{"n_kv_head": 1, "norm": "layernorm", "lr_mult_o": 4.0, "decay_fraction": 0.642}
Each number is 500 + 50 x the weight over its row's rms, rounded and kept within 0 to 999. Layers, rows and columns count from 0. Numbers have three digits each. The size before them is the row's rms in percent of the matrix's.

# layer 3 MLP down (transposed), 768x192, rms 0.13, rows 529-557, columns 144-191
087:634548560501557495455468524538486556509533474457553437479485526546528425590503430507576484516466499467500417592465557521502483494567472505490366
107:493485524536430541465467528549449534509490446647609503471464514508529433520545419501430520541559473384558458423570528493512474496414467404559426
101:479466484443455602430452466448518486433566432568539498449449496581491501510465416524511497583570456478524537455423464634513512422541484433449456
089:500529475464476626451569488463566560471619566535455472451478486437479445377436564570523600434553518508436552575515533512533481515360530528540403
097:495502402468582515433516520395482568534495507478419497471580583469596457517519459377432488573552509434405470479537483476461529494519558612479457
109:434516538499511477495409555499577439438497454489548608480489469504552536458460418506444436480517557493435501485433528541528531495533444507556422
107:530522510510441521530572508438462514459473416482494523496601474503560528436499546497475530506546492415537556527517426565450499444483578518500511
097:579541511544490439534419451505506510419572562526442468535613503540430502513465518477561490454558442509495519552599462500523516526555463574532572
111:530436420499511489452443473489417486542497500570536553437449497581467476560474498483520573506457500450500448545534502583488554447570474457503523
113:530487550456460532584421468472434507479486429456530439448528552539418477496572380510521484464556400447484530542520543462514518534539542500531517
120:439444430501465539538448509491442467455464478419489467452570463538547542465429509528559468465458516495486566645507550390498571494551512433548534
109:580522473567459491598492452378460567505543543535505452480526508467504576442480462446476440504459510522442521499469501521528467419519572595542418
091:519499500465555442485487619476406492411481462601484527511484451594457489488555539560527482533518493598567512580485517471511492507495488513575533
116:498529497504455517452406439463474490541573543469505566472419399516481486453528508438546476522514538430468510564518476603474476502475541502514466
103:463430491435503527538490400376529470504527442492540474486543476504382524501508443459497474597499542501503488456493552524466499545482531434647484
110:394469465463584592506438541502385490496426577425441475465546524489449471536500471603437492433462493496414465586523526505472491463542518509505454
088:513532482505455498528339451435584445533518447468512573542526514540477569510564517548600550525471551445533349425436540442495494464488530451446450
110:490558394519617563497496513442504563441547592562482416500461545550497534560521529493496421549457408549492480525422497570567523458528519417534519
101:522475453447481505608448513446533520478481567540439557504546436516443451440615477515567577498543471574494481429439531533499537508443462497541518
093:533564532459506558404508509508413459585518501459500521504562495531449511475529488538474545512460549515435494455500514497515463512400589557531511
102:428522612458375436443608484412453546516534538545475473510516453484544553572502518499512522484481449467530572497491526556546468472468586540603499
102:510420402448572499462448504476421424498530500551456532534448516437427568512468441509460479534444530497493422533576495594505543459536567511505590
098:534568457483427451503450441465452454531524472600489522587489433549458545494464589537488591430446562528529454526485503471531456551522532474490483
110:484557469504518555454422458479566372461551428505545533513502478553568453520435486474460444550512425487504541438519517601547395501429528504543436
109:557567472520561513498478498583420506430584485511526506479443505453491431548418576523526511510461452475498421419489506485454508502545511417506482
098:523473498493557442479549562536398536464499484480409490605465483507582537451521501484513404500454497470449483554458564476592497445495467556438506
112:510442465497543496507540475522477487445459406501523451536543521387541588454517484517472452481589470513415513495563566501549433486447526413527490
113:553525600543569538484472484559496528506550535556474486502568461425421432533414522454438434530577502443571560546487571505477507521547493520499497
098:480587506489435481498522509476590512509543447440444542548497452560415430576457482558520538469465474520629518554420486477509518512483514538421435
# layer 3 MLP up, 768x192, rms 0.171, rows 530-557, columns 144-191
103:556524483423582557448529534470567421521535442544572494505480430478386442494476548501592388475566419446538447598450431502467471631451452521540596
105:490538486466403454561533501495650505489437442491385559524540421510560553377467420535512497405545499517566514537558547525440478500514460586448458
098:548400472454569482497486558494507454477487398428440562565559537533604449498581495413543425480434473506477497509483540538587452473588524560477601
100:491545471537471484465558475432490411509431504458524561445515563503534529492505592505433414454527545526558454460442583524555382518391534464527477
101:516519523515521430451478568465401524479482471526442436521512507484500608573510480500528495468559521461467456430560472499531604503492585494447567
107:439549498573514611493400540393497519531470493405494584533477509574575491462381496498451528441548552466556434505485564499505489460531467511491446
103:504512491479577360499462553494499514489514560466459477492459426399488490518425592474553480623535507513542408512451451404532560465423483458557531
110:540468462644551543514451463483511499525537469486407403552499503401465446362419609515495536510512565468557582409529474547466464447464510571599529
100:466450437478521452572459531434555570517462539393443542613507457560538446384485503493514532477379523479485498441500443536494531456446458490536584
120:465385405601494528557500533467504519591505479464435548436441493530570442568526467506422452477532513517544515516492590478520510475447486439524482
108:402441482454437503609530494508602454523457501420571555570473444532490467526465568431492443519542473494436404521493394533477548476502434570402482
087:488524420501531522434544520576438464480480459438517480513505425505510533542505537459442539497499506488501512479443365511608457455547448468546483
113:465492475551526496523520579503486462562485519604542499528543473421477492569444443484509591427542477483413572494471511484463425583522521380448485
106:566416461460452546514561516465523514506468558461436468503604453446490551514485456442517432476582507376432475547554533506524378469583392504501516
105:506496503512483437477570576479456463477469492408583524406512501546575430459441494501464546546503520459498503418478502384596510520521526561457509
092:583460470462474394540567489451545510516463518475504441481457601454461507502491472463454480463384557486486597541418514460554544451427549606491487
101:431498580569513518464484494532500451484555468474469454496502465530544461518497462574510499626557457382544494422504538470479523469544420439419610
105:567503501528526470467555456616417473450435448474531528464391536530562508472502493543518525468544475480472411677526554512503487462462475521438474
101:429458506464494478487455500544461522512524438576416562515440490514514455481526534511523518554490378493523545533518573484539567579518422561468538
100:444521508435578389524560530574476494451487558463493440463479504509556518499485540455532552472453521561517447435576444511599609587529487517538557
092:497503550480419489412544545504452564468449433516586543467571464460464489511460523467481557486528577565531491507511558477449521472533531456563477
090:456529548503509476511501508537459500497453564517445516467466485491590573493550512384550541476487376467484519443507511454419501483516438483440528
114:475570520528477521461458467515558484409358506490492612497528502659524505500466436527488410453495474463566485478475598529488577564515553552516617
107:591437463506492499661549559523564416537534496462417509465530538443584441490478511439470506480523487496501469501550481475508531475473503502517487
087:374546457495517394522524490498481460461480350532587543523486483497583498492537571529487491526576534496487447500499413498576444456490433536464508
104:482485547528492575461534535541504446526459533552492437450441579487579542536514509567613503497622496525505444516531479439461583504483448423468489
103:542494454527558472452509436533440458488431541449525498424498443452475539471519560439431511484525540527414519458479452414462504423549514468475399
094:583523394453585466458437563575457434500537475500566542417443540381447515481489474556460407483531514424483490493521477481512503440548526495565488